Weights of a small GPT-style language model, trained from scratch on English Wikipedia: no biases in attention or MLP, a variant of Muon for these matrices.
Each number is 500 + 25 x the weight over its row's rms, rounded and kept within 0 to 999. Layers, rows and columns count from 0. Numbers have three digits each. The size before them is the row's rms in percent of the matrix's.

# layer 4 MLP up, 384x96, rms 0.14, rows 168-308, columns 0-47
095:512475499516474486513514474477488541489495499515556536484461488472480528480504510515505533528510474498502502536510498517490487516482448498489537
110:455523528507517494515555539523490542485452506508531511496498509460477460457471508511504493493488461496476488536513523477478481525491496522518527
108:521570497469487471522513534512514477507534506512467479506512476468523514480513474480513520506510526487511475483512483520461475530521480522519523
096:520515517519449464517491493490513516477513508468487493531499451487512469521494492542534504552507536468519504520469486526512490496508483486508493
101:554478497481501522479501505455532489467464491467470488475500494530503478493521441502491487533491510491466514514507512521506520518495512488502496
105:482508487490482503506441522494469537511514480532533534559511514465494481491449491486463492482497439459483511496545508464494491510499506527482519
091:536539472500510507492471501534513493503435485452522495556499515532487472502455511499478456470502516515487512521545477476509509532523502514484544
097:554484525439444500510506484521468502519468526493531508568528490505504514512530513521499453489521485549481490464511502508523495475502497521491465
105:498486482506466518489446564495476504508477507491524512496471485493487521525539548477469485524509502531541508560499486460487531502480536474497487
089:476511490530487505477520529511514475531493469458486548527482485492503476459479515500528481492450525500504517515515475525489480505477515531511532
096:526505502419499537516476522496519501525496489480469483494512504509498508503492491491521521499495517510529489463485519461471485529507522484458468
088:503537506488533446512505507521489511494505518498509514526530474492481488510439484524498536510477510531428476492496483581488470483535519507499534
106:522542500490476504520524524540512507476514473485554573488478491453539512513503462492506523483505514495502528505495502462526497523514511494489511
106:477515499438502466564492470514523477479485458459487514522459503496515491541547491506492543521533518455529516550468493486467524540483506485472497
113:497478499457520504521510476535492486523439534481527557501454526535520499517479506494501491514504519522475472551475518514523510514464524507489476
101:495512520548508569528463468476507526512536526475506462495479480505527456468498509507479515512473505484452509485478484500522506497470520544469493
106:510541520506493469526465489512479493544494506468530467485536485490519466524536472458535527484484480485504487481509520471542483490516530518458505
110:549528504528527550440512499499516499493531497533511527504481488515492486466524451452495527513473504497448487484501479464506520517480488510483489
098:526463513517505544522505532510472480512485564485503491509540516485480502508498533528487499518453541505498476503526513509502534487446522488465523
118:521509473512452475518506460504497542473527500513501509512456523465496474466504497499515468496514492495486494513487557518583485507554548466521491
114:498505516458494501482497465467540511521521566519503521524511481522550523474485473516509511475505497534482449487504543469548519503495517505512476
107:505529529483504502504492495524498499512511529481486468527475527490486448530456456474460453536544560504473495522534496532503500487496519523444517
090:467507492491462474507492483514510503495545523525504565489495497497503516500512505519449490543489476495512494542532546471427503519526507498488520
086:510478445541483487523477548499478574499479485512489492494492519495458488498454458541482514488501535488475474540522503518513527479520523538521487
105:477476514470513495490552513481517509486517508457530536472500496471460518487544478486520542518517524480463516516486490472513489519509491481440515
100:461522450494528451501484484491566500496520492502484478491514487518479538519529473496495552521479502528526482506480528534459437533486521508509554
109:524515512506468538484527534494493506479514487533510465525532477485515508513513505477475487483505526449480526492507510492507478491502554495497497
097:491512523508542494499493509511477485502542528522538480523505475511550430474492500488468488457484528495516462462486503503467463490463524478483521
106:481507461496505508469468460466500472499511442529528520516488489534517491504486503486473471480502518519564530493517501491532459524515475556468514
090:488483526526523522483483476501533493475502481523482521512516477497495507474496537484435453526463524550534480480500498482505474492521509478507522
094:537528496470565465506539462484472517498530461529502479519508492499546460434541476484469493490510526519486490529511534471486488493489513473512516
088:503477472502507517518462493486455558476480528490504480517505508498522515505523461491489514487476505505463516504502491523516506459519478510531503
097:528488515523444513486469498506479524486486503478557529474488503496513532449476539537478503473493505513487475528495508509504508561515502464482476
109:546490497461508459483440482499473545545471487524466481496484485477519516498505492492500473451492489522500489505523508556442473529511497481470532
089:529497530517500504496493529503475534479508501494521493466519523488517467455491516497494497500497531475462497526457488528484499546516497522469521
106:490495511512498458500469478475518499487551480493492454494494495502511497503487475519495503524545532498479476482522467475452511494487518475494551
087:515507526484538505502484525536453459492538517504493506521504486499530493471483508516512499452497510472486500508503514452502535489493544488472518
079:461498498524476563491514476526510478521530455495501523509493475465498502534548536519491511477477474500509479545469498513527507545521490505485510
088:456475478515548514477475514487455503495511496474479488488552501510493505539458479479478534546517516490509496497450511486548528497507496542483503
097:486534504500511486509498483501484475492477559494522509494484517491502459534473481538488479540466533471457522463495557531499506490496561494514517
112:431459502460523513536487497490559525509547519513479502514488520487507486498490521533471529459478499504510493485511492513496471513511518471519533
091:522500453513498513473550465452497513491510494516525472483515518508495540516500481509540480497483522510437502493470534509532485484530476516491476
101:517500535484499506497483476495518583485493490470514533513465484520511553476500466548509469466476533475480483502524467475491508517499465490512497
105:532532527461538507520489519527462537484492514499488502486496484476530500500459530490485488468512529488521466472507506492517467510454479497483520
085:467529511536489529486477501516532534499529529506485496490487516521487481491525480515511506490525455535515508460446532513504463519494527468476495
103:498488517502555500530525486502459484491485491513553502523489514457578496531503480452499493498481533524516478489504500523484512518456506478503506
090:530561525508502512501493513464522479472497464520485518481515501517452574458512546541508499474509528529519506515510495459519535477483530538500495
087:505526480477499512438533497491507463461511495478510548501504528497465498477504465526475540512519508475514514510516533472521557510494542476487480
105:489546494516504484502449540487480490466487521494538458482523483533516475492497478523534544527532519484477533473467515484485501491496561484543495
098:472480493475511519497515507471533479491517496501534487521481457518462493480463472488480492542533488489537430470516516512502452546484495502483500
114:519472451501505492487476531457524528515496521481541517501525482526563473515495501526465508530464502506499476503439498524554497499527507488482492
124:538530483468508498527487503520502530445550481438512475495515496507514550495528489495496516525504509536511528500473488475488492498511508448522508
085:496467532460530487518522482512472497489512496501509476511497491496475460457518525537516530484507456506495461493502511471501475472524477505453508
097:484524486515486499501488467460476508516536499501486494464485481507553475501487514534502517498457471536503482486537513494505529533481555505500528
111:486491506500534504511508496444525559491510520509506530532529466504494506517485540445487496528545570505518479488493433468491486472506479510517481
097:529521492518472467553509495564464511451531488497541447537499512495504489502451526522502497516454543498447502500474515476496480490528458510512492
094:532451492520520481503482485471514488408472534502493517459498553485485521507519493519500534506450525494491498506490515493540489485504532545524487
117:478532498479468465538440546451464513503462494487476461477486492520550482541523482494501496494475529503497512465487533531520486482493503494481519
114:499519499479526490494477514504517461522509487489472478505488539479478476493443490495453500481501483507492521508517510472486453510483517496481537
113:476505498523501503516469490523509514460543478540500494564450536514526504484522540514472521503456501504532466473514473534484467493488507512515461
082:510498502523518472511468459526523517479463442493494482495512511532511511483504490493463530491525512509462512528460478489508511493493480518503485
084:530482467494486499500496473478492495512510537525525495525546546501481471506488470471503495462503524501512440499444470520471457488468523488453503
103:491483479507490534513506489523487519488517480522486487528540508494535474468455519465563553509503498541515506488481549495511496486519500506484549
100:516525485507544480461476499481521462473505518502489464520491442508527492433527526507531514518530510496491507532464452441500514511537534489484550
093:538502483471487528502509489486475453487522445484525515491559476506492519512487566510504495500507517494505507483501511526541481469513514517509495
095:482504461478528496524504495500494554542466510466469477472500495499509549512506507457472527543489521481501506498518438514461510494502552482547527
096:518538492483510468495504496511520530534525529490519510497534553489524491479484529482488549531521517513446523501465541534490525504516484510492499
112:468493491502496549491521489540479511480472495465528516488512514456545463488425516452489511514536522464521531512519487496528542501497500496476505
090:505491517437498480495494468466558504465464522493497520544499492478454475489468485542537493458541515512478537498538522501512534505482510487519507
106:473511537500509549517480499558538521476511500495520489518455540466486510487546474512503493477469495462473510502488463440506501484487513513509494
112:551476490509522499552486441525521518518509521472479469481452529510518503466509454504498506504496496520545514480496500490485525480566498496494486
099:511493473527554502479525530517524454501566493536473500495514519488531500453495488506534481419473470510480488460529473481528501503478498505480528
095:504531525492494518471542493519495489489527482500522502512486495440465506508486533481524498517544492523446515503491561511475483495496480515470496
103:437510489480502476512492512505528514496517488542502496523499503522523473483477494524473489529489527515497532496504487481537500431456519521509518
092:517508527493479505450505546469454509493522537495507516497492476500461489498539515551506472504528508487473473449516508497478519514522497512508494
109:536521471495504481541479487510468505489543516490514434496490509512519479533505485492511502542533488524450481519496502492480520521507532465458519
098:489510545509492498500526491499526501463501495540534525450480523487474490464491500518492536555511517530476504484477508465556493480545546501485462
097:506450525538514502486491508490527489537492499495500510477479512490504509520468413473518526514493534557489486484516541473535463520518479506501503
110:487526509486449502535535519463475509510493475495524501482468497485499518498528506506479470498478549536488553488529433492498506499516457505480546
102:483544480549495504484543508485467529510473528465459508525486538513501543489496497490513474520472472482483493501507509517478487504494525476474513
083:475503526518524521532498489494501503472516485508501518466466534508499509531478433576497476504498454490492525506498488473498500430475481446500542
097:434500541490456438491473549480501534532499513545509512540468462472509515461517459443514502523524488503488517525507471497513462487500481522535517
098:478456481470490505521517458466533474512514488499501498490500511494510515567479467431517531477454465481475512505498513481515465491496532498475516
092:477496500472522544497509504497552493479508525543528474500539539472511505498457488546472521504566493469493551545472510494496481496464518516486528
107:591482475484495521495491505547484500547534495500525504512444496484486507498497465483538518479457466505512505516476443511500496510489515527501503
100:507511505479501530506551510505562500511524491534506508518497529510470494476536494541477562462487511510521519549515459501509464500505513531494505
085:515487434446515474544466476486488516511482503514495496513487480473528534464514505480518481546457522457499483479488516505502503524510509540497473
105:470526526514493480487540525555483482516529523483529501495462515480505453495512447466476498461478509536436472469493477494525471495471477514508547
097:514465437519485508511483525507497512509507534480499562501503511479515541457500560452571514509519546488508458497469534508509503552515480532485524
081:496525532488466477528484480489511501502506467478512524526540507472495478491483528507499510501543502445508487493473461538539466500477533503523515
092:490496456490516488487511516562489464462538489470466544480519507467517480457485534510473531511489462535521460497522512520503501508547507508513477
109:512521514508473474471472532514490533504468546538501512478474474496514493492497479505488523500458522492472513461513492458541493475498524476475501
113:464524478488461522479510534481528487519532540443546461498474497495530513487498501525525543467542489503489480504501500522498502516516547532478512
092:506551516453495509540530496500514470505505498551507520505485512471535506491477481504515500471513500486528500518482478482442468512476475542500511
093:511519509486515480527477504512517508455428507534457540511483489458478472495473486477478456519479501475470540451531499517519497496512474506559489
104:498514499512495458500498522496552478518479485480483459517491481470494463460518466502489508542498488508499499517538521483477471524484481495513527
098:524511493512515560523488462482500516542464526489491510488511526451533493491486497482523466472454458484483529480477454528476498496529503486524515
093:499491508507536535467547503485491483490516494528505502483500474474474492528438512522465466463486517511462496455472524508549503509510514529506512
098:509521536425467520494500514491492551488466484515502486526553483469440530534514522498514529517502501483462518510449520485469499491559488531464494
097:519477527506534518437470505501465498525465542514519516510503493504497491492490479481531515466493532517511482496526521519531526463527513515496524
097:476501489527534494499507498511477458501519467492535523482493463521470542497505470472502512476509509494495441544515535491489469533440539509474501
105:512507530492453480457519513512525466502540453523486531444521500468462511488499492500519548522473531502496482504499472449548516493524499503506531
107:483524496482486476520498478514473506494544521496492502494479511475465516483521484506476466565501487501484496518527478490469482543503493484530547
098:533486502494516503519486481521492493472489475487489533532534564484493468470500446500492501495506517517475488480497504506534471508534500459478522
095:533527519478528527525484480503488548506554454523516523501500490529499486526515497514481508545501530456524444473531504516497555507484468503521527
092:536513481537479459549498491477478520524504482505462469477500506508502535502461501539523503527488527489553506525485488493478510473514520488511487
102:516465510505510488511476500531482558537502502470525487476478485465515472464504479484494490523458533454524469477520515508517509499478446515530514
077:483481514483498524503505527526560466478527506486516519477526528518482537442467464440459523500520468535498519563477508490529510481539484481482512
096:495514484472476459515491464469482471492529488520483463501489499448525476479540529495431493518498462508498507491521498510513498506490488510492509
082:516496504494503484530473505504511489493483527533516512491469564478496534524516503478537513512502479513485482471456524449504480508485455520504514
102:482519493490508565545512514515481457492531463430502471477488493478490518463492490483493533497489482482480481497479470453480507513449531460493470
098:493520478519518498497474535509534510521508493500504476488540544471502498543487496456480525547467507507536507497529419526447524501456479490487475
098:539510528491505563456508499499509541516513475495507453487463530465510517452480559484461519507519499528471497517538483515451516498545520476460476
100:497524478509491464524551501480488518531510505455511512488517534460536558509474445507512532462460501542488511514471537456486507470532519540539516
105:511520478550498512471509482501492551478521465568540495527529484470520528496515505549540510469443520469476483478489488485518467453532474490509460
097:468504500502511521524533483488534520472515467517515499479532529465483515527445555530494481497511519479512510509470529486485491527513457488481522
116:474492504499522461543479459487506469469467533507501493517538539485475519542490515465489490517504515523491494486475513502497527438495519539469491
102:503496467535518509502528513472490488527457515465503500483496472495500518497453514518502513506470477522465569485505508453496526505491480503475484
108:512492447518518478484496508504510482521497505482538482486538515511482482502507501478498547475490445508513489490484484534498502475477528527481519
095:497520517477497437471548515503500545475508472493508491525520470508474483495502500503504500532525493532511477543524477537437512504513495476481521
097:510488516513491517517518521468445481502462485505507503481440498498513517545455513491472534471517532440495509502519463499477527484482522531510531
092:492476508461539480503543502454469495480487518496462551505455562480480508491454535503489513525439479480480504526535504492487523476552484484519541
104:488472496540534459525497451524492492468523490468498507529502492510528546512460476471488435475531542476481498485523477503500475466537491507537508
097:482459491491533490552522519483500523544493469498505481511488511502494503486496493496496497506513479521428512528491506520499455524505472486485577
099:513542514499517484498514516546524482432529484510498503485477511458487489499499472511511498545490465479438509499509538513481495475489490526514466
110:553521508469473454479472494476504525469461489494500465473490446480511539491513524536541510505472532528480510511508481498510499482551504488498514
102:481480528536540508486484485490516532522486489467529471505570505539489437527498457514450481507457516508485482491509484504469479524494473519499483
101:527564449529508511473487516496483541500507490485513488474521498466538496470489549496497525521456539472494493485528515538508523535502524474467489
118:467538504494535506464486488490498555502486519506531469483495505499519512524524488442474481480499516469502506487502467495510471493500505519518533
102:513509475549511450482494534492495487537516497498545488515480481496475498487499481459468508491535505482497463536517531460470511513472559562533487
097:553478504476534458536496507523517482467506483521487518470489502428512511500490469513521483516517506475469493458481525490509458535503462506466489
085:482562475486529524493522493510501514466466500496507474546502523493510535545461451482504494485505501498489499466545521542487500530514481476493496
085:482530516503491541459486509519489477461517498528507496460508467494479459518511508538508489528515534495492541521517498512533498466533500514475468
096:539514488490498451531493504502440475513497463560522480498465494483520532487513485482477566482484484509498488510481501518498499525494517518489525
102:506514517522522512531459505436511467514457478494518520494510454505502506561500465494487489502525528509474467471470495481505486498482506486477487
102:509492530465492441513503461489516489514479534486488507495545489471515496476536518538507479487507542490488545490524503494485530461488512486462485
113:495494480455503493491512510513515471512522542496516487545517470514513504460520503485481490473461489508475480520468489485484474501540529518508533
097:521476529501472521515495522461474502520515483474487483486512475473496532519495512495525539528482497467484516499460512449514473510453502491505547
110:493530500508535428516520486452546488490529526506494475556500496528508503499535487486458492512494472495483457464485508512486456520530482548508462
089:472526513489481438486533518495461510499492506520543480503497496542544496470445482468511446484537562493480464483507479495508485512466534530486519
118:491558529512546450508481469494543531489523535503481503497508487504497462525477488527495508520542492533475469499522475525495515552502511510464492
# layer 4 MLP down (transposed), 384x96, rms 0.137, rows 168-308, columns 0-47
099:526488507517494531554485505570453489491532516520519532495460497526465504469518512507461466467511483498500552531526501484528509507481489504495486
111:502531472506520487515515512461511582559478527472490484511500515510488480496510495561479529493484496479469474489501509436510524517447495487488496
117:486534530505517513510501500489491479505491462527515551504462540507524499500492464461497462480535476458501475467507489517528505529530495528459495
101:509512481484539514490498566507519496531498516533546450541497497507524511499479476444551499497508489482506534511543442465558437489486526536529487
102:521459459519511492484523461525488479519486480519507475527514518516464533470511531475478467492518487531536457525505488544503495469502531500517481
110:488505517479511454509508548496494553479469493518432494492505476504496494486542468515525504488527519496510525490480529505493451500526529480475493
093:456496517481453511480502506512502539533516473535506482446481534483473518488503530471527534507502507525502502506494436505471526484498479469492490
098:540437456503497510493503533516471518498501522460507469488481505494500552524546499502527467478511469446533493513515486467482523501506492536511554
102:527516519500473517482471482539526436470516475509506502490510515467448542504520486481535508497497445477491458509521466446490527484487509531496524
084:517508488519454481462488499496510498506449534532519462445554473521481482512497453507480497534515525499508492480507516521503553524556503491469464
101:487477514532472520492460461561482486457542520506467526514523468508509499500445454526517516491500512504539473487519513499489514476514518517475524
092:481472499501514514426535509518495509546465531460490458482517453481510519525546486541472481519524476521506497483531514490472520497530501498493475
104:497505499518509535485506486476514536507520462485504492473515505521498520486474446551507508543500459493503493492523508547516506534503496515479481
103:507485514516507474481517498524488498476516521477536534486492468547462504519474494465528453451463511506474523458499543477491521544479440539551526
117:517500489483484488517532507476510527481484487500500510496489490450520535495496521510566508462500525470522514488502499494500504466495440471509537
107:470546458490506520543489513495522519497458509438465474466525478468522499542469485522489509479504446461510504499484490537506467547525492507490503
098:482501521534511466548501508485477486486540537509512498470481486524485543463487546511489491519465455468538537509476480562498497492517494515520475
130:523496444509524471476523498432515513519532487504481509539529465483492498497521527518486530496489485482502461510493522481470500518529512562487489
091:530435494525469502494548476521523471516499520472484490521494513536472522485493490549523477467448474460537489512522514498522544519503507473492488
126:499494515518444501483465461507542506503470478515519491490512482478475537518523526555475515496468466475498523496489517520509524500514484540534513
121:519473472501565486484499481523525438526534516534473491526443496510490522529503485488521469503509553490504473515472493512492465508487510483520489
103:501483543478513455491504471523531519569474518501510518517495530487476488506498575497527532498491502512506466480478461498490538509508438529507484
083:468518462512537487511485493466519494474499550522559481491512480524525476490490496511488465503502537509551509530536466498516445506476499466476511
090:457530543520460472474471536548495482507504542478516454524503531540430515545503522458492507493520517501481512492532504525496498469490479496486496
108:488497506504512501511533461538490524511540522509517533536478450518507504477480468547502470537487516435473481466488503415511474489486480543490505
093:499478504503494478546447469474516532493447515550480494444547515530528467538449469501513470516543457505513498486520487519505480494491479489492453
101:514454531472498526511521519516458473507490514481470523461502499545513495543516501490472459465524537522531466545505527484509500502522510413509516
105:513502537472517491503504481481492467531474483532496513471532480491485475522485501480475514483498479524498509499509444518477538554540469470506472
096:503443478472516538491499445546511468509517550495513509478491512515507530485520490514492514485533526516494482493467524503484467468489504477486522
088:523499528512493497510493457495486494525513509452500517477527511455516467498473550508528523511505489467515486533526518566476545502483490495497498
094:515458486553465493489499553520518495527520491436528476489499525492484535521521477532520490531507474501508502518503473556511497494435494492517498
096:520523555498508519512504471533489488478505493456494529490461535488491440463488510468521504516505491454521567481481464505505461480482529473497502
095:525468479516451522514505506506531502494519473511511461516532519448548497480503529509505498494545466488498502483488504492519540465520511466443526
092:492503514539513504481542506492493513497491489500490485533488507450538461529480520548528500503507466496495504519501510450537491473494476543479517
097:500495483491536500499531500488450540492481502513449486474490485511498484501530506525457503514491487506497530546498521508478489469506469517516488
111:479495515485505513519481570493429502512518484496461547515467490539491487485496508519489510479509504511490515534528485455516500517490467420530514
086:495478479487488501505532535516531522523496487530478436516501563503468496472499497478487502527521468528475494459505483550470494507505471517504495
082:485478473479524464515482447457487563501524505510510543514476466513500520461522472483546470458475460468537487482520510498474535527511486519556503
097:518509489488521514515458502521534476513501528528492478459513452478499470478503503492509535446500475474528516490472500486499484459485496539539503
090:510461492515497511460479498535473515503482496491507535529536526540514486468488496480480500507505525553555478461508509491490458493469483505536445
105:459539519485469461471498456526479540456459548524480474526470519508510496506544515491513525498523484495460538523477499494500488502542540513458490
106:490501503532509513517494553538487525522507450518492470476497484449496478463540494496526532475482467495482514518486490471469516500478472488508506
101:511509509494512513468475517525517492559522494460468496483480506492514440449516498485481492465489466540526570482479499529498476504511498487486460
107:514497518506498524466511469497426513469477527492457499492517535512504521471503489476477467494521461468518507472497502500514496545530454515519486
084:471547441498485546504512475518506465507488535471539494519493510482487487514453518523486475488498499460543491512487534486497516537506482500532501
107:497501501495439513465511528534500537475498511509517525492517484526510491476501498517491537530482462484553461482468529491515530482503472477514509
099:490458538512524456507514528450504509473518531508513488504550497500488491446500517515495507516534478540497470466486525495527489477522474474502461
087:500505501499501484532457534496492487477509505480524483482538529526512505487487476489468489521503506538534476486494496514533518528488504467533502
111:542487490470449478497451481503471526487499461486527502452504478459500500435498559496518519512520512475489533490487494466518516465519465483491542
098:471523545486508539475513534546482509514521501528505528474527547499493477466449505444486493553546514506497481528512491512526510499458457467472487
108:449489529529547484487485528495490500495561500500513514511521489492467530489482497518463514493520522523508455457493521479504476495502527498527471
116:461523525492532524515482511459450515482485512511470521491540500530530501496510478510526475495494486476537469517485565462498493477514520498456431
082:528470505473443511506535478521505473483509530548527516480514539531494512470483521519479508481600512490513468502532489491509475499521489460539467
088:496457500492484521516529477518504509507486529513551491478473497504473521516489502485486486529484521491486528489496486572476487503429462520508503
112:505482493512489512517475501538515487481542519488495497482506500509513497495523495462499486493494534488456510513488458489526514456543444502473491
088:491492500476507505503526509549517476493500510487475469473467503501503483500545487496493451502526501514503488470520496507501546525498457491505530
111:502487462485514513487442526427530513482512507508498493523468514543478526506500550512494502446496506531512499531492479499528534490449501513452470
110:498480469512521520498511478510492508485459501516471478505517524511490463523454487497572492533507522535467503519513539509493482440473484455553478
102:468493495453545501507467520486508533542497522492473489518492495487510500511477494518494479524467497501553474478515440483520509512488493527499478
108:478507496495555491508506465534470470477443519492472586521475530532469508506483504552513520505498514492498490524476526505496492520476489444498507
082:493483521532471521473506501509505531537493502539469534535460443486506450423495500482471496486495497512498528544511507487487500530501455513523508
090:479501486493493510504553528484531473488498499434520508489508493537509525523512496475505466447505484541473500508492470505479517502520464521485473
107:488522502478530533464490457529529457474503497548506508508476487498510499506520482465472472500453464506511522516518524508524489489500535515469491
103:497506477545461502494466540533502498504516484495502492433491535504506496500485506480451505497506502457491512490544495526527547472470504464492478
098:507474489504502492520480472499506512515477491557544519507469511532507532489533464551467502524497468456556451486524471467520506513540484526506515
101:494486481487457534526506484486463536498540515539507512530493499497485497489471468505516555504471498514514496533512510513484498452485473531511558
097:504506495502495516481489535539482460546535509485469444532516472485499507475507492509473484483493468473513524504521530475491494543487495505499475
106:533484500499517474489459511499490494475476541436571490475475500549464517506462473476510490479471528572499479476486452502497469493490466495536547
091:515547532476461499478475458513506480456467500460491541495471524480541491508466473517485499502510499527483490520482506506548477471521516503482487
099:463461480498506479489473526498471498532513534437504506506535533516518476495491487533470517522572509483546432454493512495489522505484495481513471
108:515499546473506522544498458490515521488485446528476550499531498526510508513530522514476521494492523543489501469474491496480514494527496461526498
088:503473489468536473484539492542515486511495508530525525527486447536471509481538472501512491511503550501434500562512472534444487505503473492504512
103:484473521534497496474496453469469472518518519512462507506545540460493523488507447499475541495508474489508516512502562533507463509535524455488448
111:513540489527507518541498483502508485530520517409532475567496494464494470528528501525507514525502498515491523498484503533496491519459530490491452
091:503514512489498491498489545508479534503492471506501513561462482508526499465494527500479499558483490479512485468471493432482517475503556474466468
114:486506502476509489474488532454508502539528466530525467526457525545539532482487542512468540463531528497504484470502508509480519514477490463503481
109:478493519495472550491503531522455511451481528524565540503517493520491504507436480541514508517483484478548537523517496459521491516501455507509455
096:495470518544498500489487465478471471457496456472536511512534501522499488494529486500444482509478515503504504501464505524523473506535490507510517
106:524498509488513534459510448537501554482460516487524499465496531521491511504473490504484525510479492465518478470485493499482535509485491480464500
105:494486488528546515504498492510485473484502512530468506533504488546516512474467428502473467479520513482471464507501538476504500511506502472531497
085:498510472477523504518468509519488459479487491484542506486547463479502488503500501511454508467491524544485498490505478497477502513536498497528482
097:541511480502533468485530466489488528482489506534533530485483509494507433489491469513530479488503538490531486481490494484543486490478527505508458
088:525463510509526469486456535454504461492485495473522503513486504504531491482513450492487466496517536476517538484495525513508512497477543498472475
098:478503504521510505506489476468471517466492513512488496514514497527496499515481473505563474496503539521457521463469526418456488511485487517506537
107:438476508542486477529497475466507542495443546485473484494538550475490491524460499527465482546565479496503484467466510513480467482527526493476450
103:472514532468512524469483478506443540497480526510530482455495469511455517527483505459521489479504518499480533514528505435492537535504501488502494
081:509470514529489497511487487535549533545532498483506463524466473518474521514496508502501478498487514509506476534547461456492560444489522507488477
098:518474503532524494484489500498552526511466533522532464501486518474502497526504513495515470476491497475464468488538503510511469529532453532513505
095:524473517509466495517511467510502491530518535468485465519501459527489500509490499490523497459494506493507557477495496465505444493498521533472467
091:506518495490491557454491536547496538484512503496523498475469478502519522489481564470500453496458468507536536494464494516489493511503454507501480
094:507528496516485482494468508481496504531483519484514489526487470500463505487504516492486493469486516435485499487492515530545536530473499519486489
112:490494505562534526540509530521517483490502519459499488474478462471510487548481509482515481483511504487503492497488504469533499493467427488505507
108:529497460537541490536532498504453472486525481510475486519496565539494467457499478522466503501528500539461540504484499497449507503519509510516493
090:465524487484515509532482518494447523479490515488520485469503517496545476499474486475458486528515499500518516476458483492499495478540491489476484
094:485477466502551499494483482449495501507528488493515525513482473502541483496485510508468453500467467516501531487502489513464469506470483493549520
107:535438501511487498477460464527494498477475465521512498497529494517492489503496519485515469530479457488546565523509498492483546499485516490439511
093:491503477538530507493527495489528492537525506507448511485516521443510449488497507511497510500525494499522496442506482556504490516506508487547487
090:512469474534508513474508530516497521498504544504499508472511428501509491482492538487512492507501507521542494500495472522542516486478483481475498
095:511450536525469484523560480510455470509557477494518515518487510486538533482482495484476461498465491511545463474500580525542472517519480444519462
094:485503502513479514503482543516520542550478465515467481550476475493504524530504489527495516504460516469486471470511455509494476522505505507576491
093:498524486468475497533489460492523484508470543535472501530522453495508510450505518471479477508448463473561533487505490524506501523539531519493498
111:450480490481500515465523449441513461487504524506492522494510543498495497473502510524538476478512489474502491473479528491461515500524524465516494
105:509454518491489479512510535515509487526476520491523495524522498520535506502490522510510517469502472510496487522556487502527522485494546516515475
107:494451487496445492519509488470525516493504489483495517538531499506430527503532547540488511526478484512516501520509483527495484525485522512522503
097:477519465474480526517478504485461478495469495516480528508477502546515503521462515480528492506550516454514537465463498502461537524497512535473489
086:465526521501462480520535527470516475496497528490501465521510463491519506524534494478481537477533483499489518485506471544536533529487501491489486
099:488474487536476508537513505527520493479491489546543468481483486513520489499480506522532506473527478488536525527462525517503504476487523520515459
076:517531513506505529461510561481521488470457515456480480521487489523475509482457484479531511492486468493551524544494515483537479505491501454458470
101:553509490523467542494521486480510461526560503487478493531510480495513504449494553502495474483478473528487524502524480511489542537476471518548518
087:513502523549471491513509527520530504487501511499522488481487453511479480507470529508489471512468492488490512521490432514480531509501546516500451
095:471495515525532462499542469445489523509541543464519495462452506476516518509488468501519466489462508536512494512500512520471513527526539474570467
100:487455508488447523491514479544517525517494512540502512438476455498519519484510437530573524502496522479510508531498525462516512529537495480524536
095:494501543483458504521494519496473540490485537484470480517543484487493515517548508518496486519473488499504470514516527532517525502478456451542513
092:499515505501496512527500526462504477540486449562485537540498484522497525483524466509507449509497520499464525525517514489517480489501497492511480
107:489475466503490480464532521486521489466533477524549478519477502511515499513477514472480536520458448471552510493488517477527500471504474497482521
093:458532500473494501511466538521522517472499473502493511510491530517508464491474515481497457473458484530521506501507503441502522477461498490482545
122:519516523509475491485514466458502506510518492518500501507535510542460473443520486478520498495480464515456525515530495460521517536483494496480527
102:514502508459500522510482517466480465452486498521494489482542521527481516519504549485474536526495509517474471504492501511517507513509458470505518
123:504530518488500518527495497513510508482471488483506511463515497507513552521510486496523490532504452450495508534490488545463504517498497532463492
098:523489510520482504475500569490490466514501488479496473526488500457548501490513515510473500504539503475539508541530531496514500519488470526491448
098:452536524485535470494456471512516474546476504538451511549476512530527465517512510511505493465553515491487515525469489542467483503497515494522482
099:515483530498502532516503493487561530458502544464525511487479496457503499549514496523507503487502481511537522459468524479504493541498509527482428
111:470525521503525481512480481451479494515476501487531491505560511536484486507512530491499516511501514488539495496499505468457538473529470549474487
082:505512485496494529507479442464497498500498508476504521580532486574512481482505468489504513530506482501507467495480522493498515506526513501469522
102:473470487528504500539498530493506497479526533508493472500484486526485495474436542485534476513538532491509549444430483498492471444526455498505497
100:528505497483453521504505513461499548536480438503509504474476476495481514479537569517477504491480484502494494514528515507544553491491501494465492
102:517527508487494517477506500499489516541517505514480488459475533546557510479467559491494492522485495508477492490489493444493523485524524508526493
097:489504487543492494536479494498532475477511522461497528528530522555488438531496483503467471438514535557495531536503521498507511527477480490477526
108:531493459480514513542527422460511510481465501516510500485523453502488513457471481494485481461495478457542519527528512520480490521490504499524528
096:467484481486503505509511491517540508542498470493509497491518517505476490530477529470500510506500492516542514526513487452540517475476464454463491
099:521521525528512502498513572517497512509515522516459538518515458523500492543491513495509451455453549498486496491498475504504465472496486512508528
087:500472478557510521518500445475479507487478543517469484479533497504543495466514502511493521534496452502525501526497487488534515513483501500480479
080:470527483489511479496463489497465483474515504482513511485496538515519450467485522513513473486502541532516486563497506481489534510514486421504517
088:515500500487449493453507454541512498493522509481550478491516498512466529456508529517551491488546481507524534526505465503495531482480503490515477
106:488513494502540509452509512510540458546494488461528465499480437531476447515516535459489479459488511533486511466516477499484480541521489495501527
097:524519550567495525514541459513457530458480518484515471528489524511443454484455473486499534564513523457519504518477529490501479479490516503504457
112:442493462519516509469509514447534489480490535503463568453532521505517475523496504514476446507504507500546467485487489499477492510534497482493504
093:474487502490500511472469438499540541513492520490528454550474510517474477506498512512488466515484504531498485532505502454509432523501496542507460
108:512454504518480511490513483500460502449532506516537524508499549472528526477487489459505446487504505527462471518488469459499513475487528505505490
099:476480477454525478553448526501533497505484498533473501476518486487467515554542500505484483491511501508511496503503518490483543524521477491449501
119:486529520501534489498524455505487486482526528507514533518522492506468487496543472456549479500527495566515507513450510496481514507536494477492510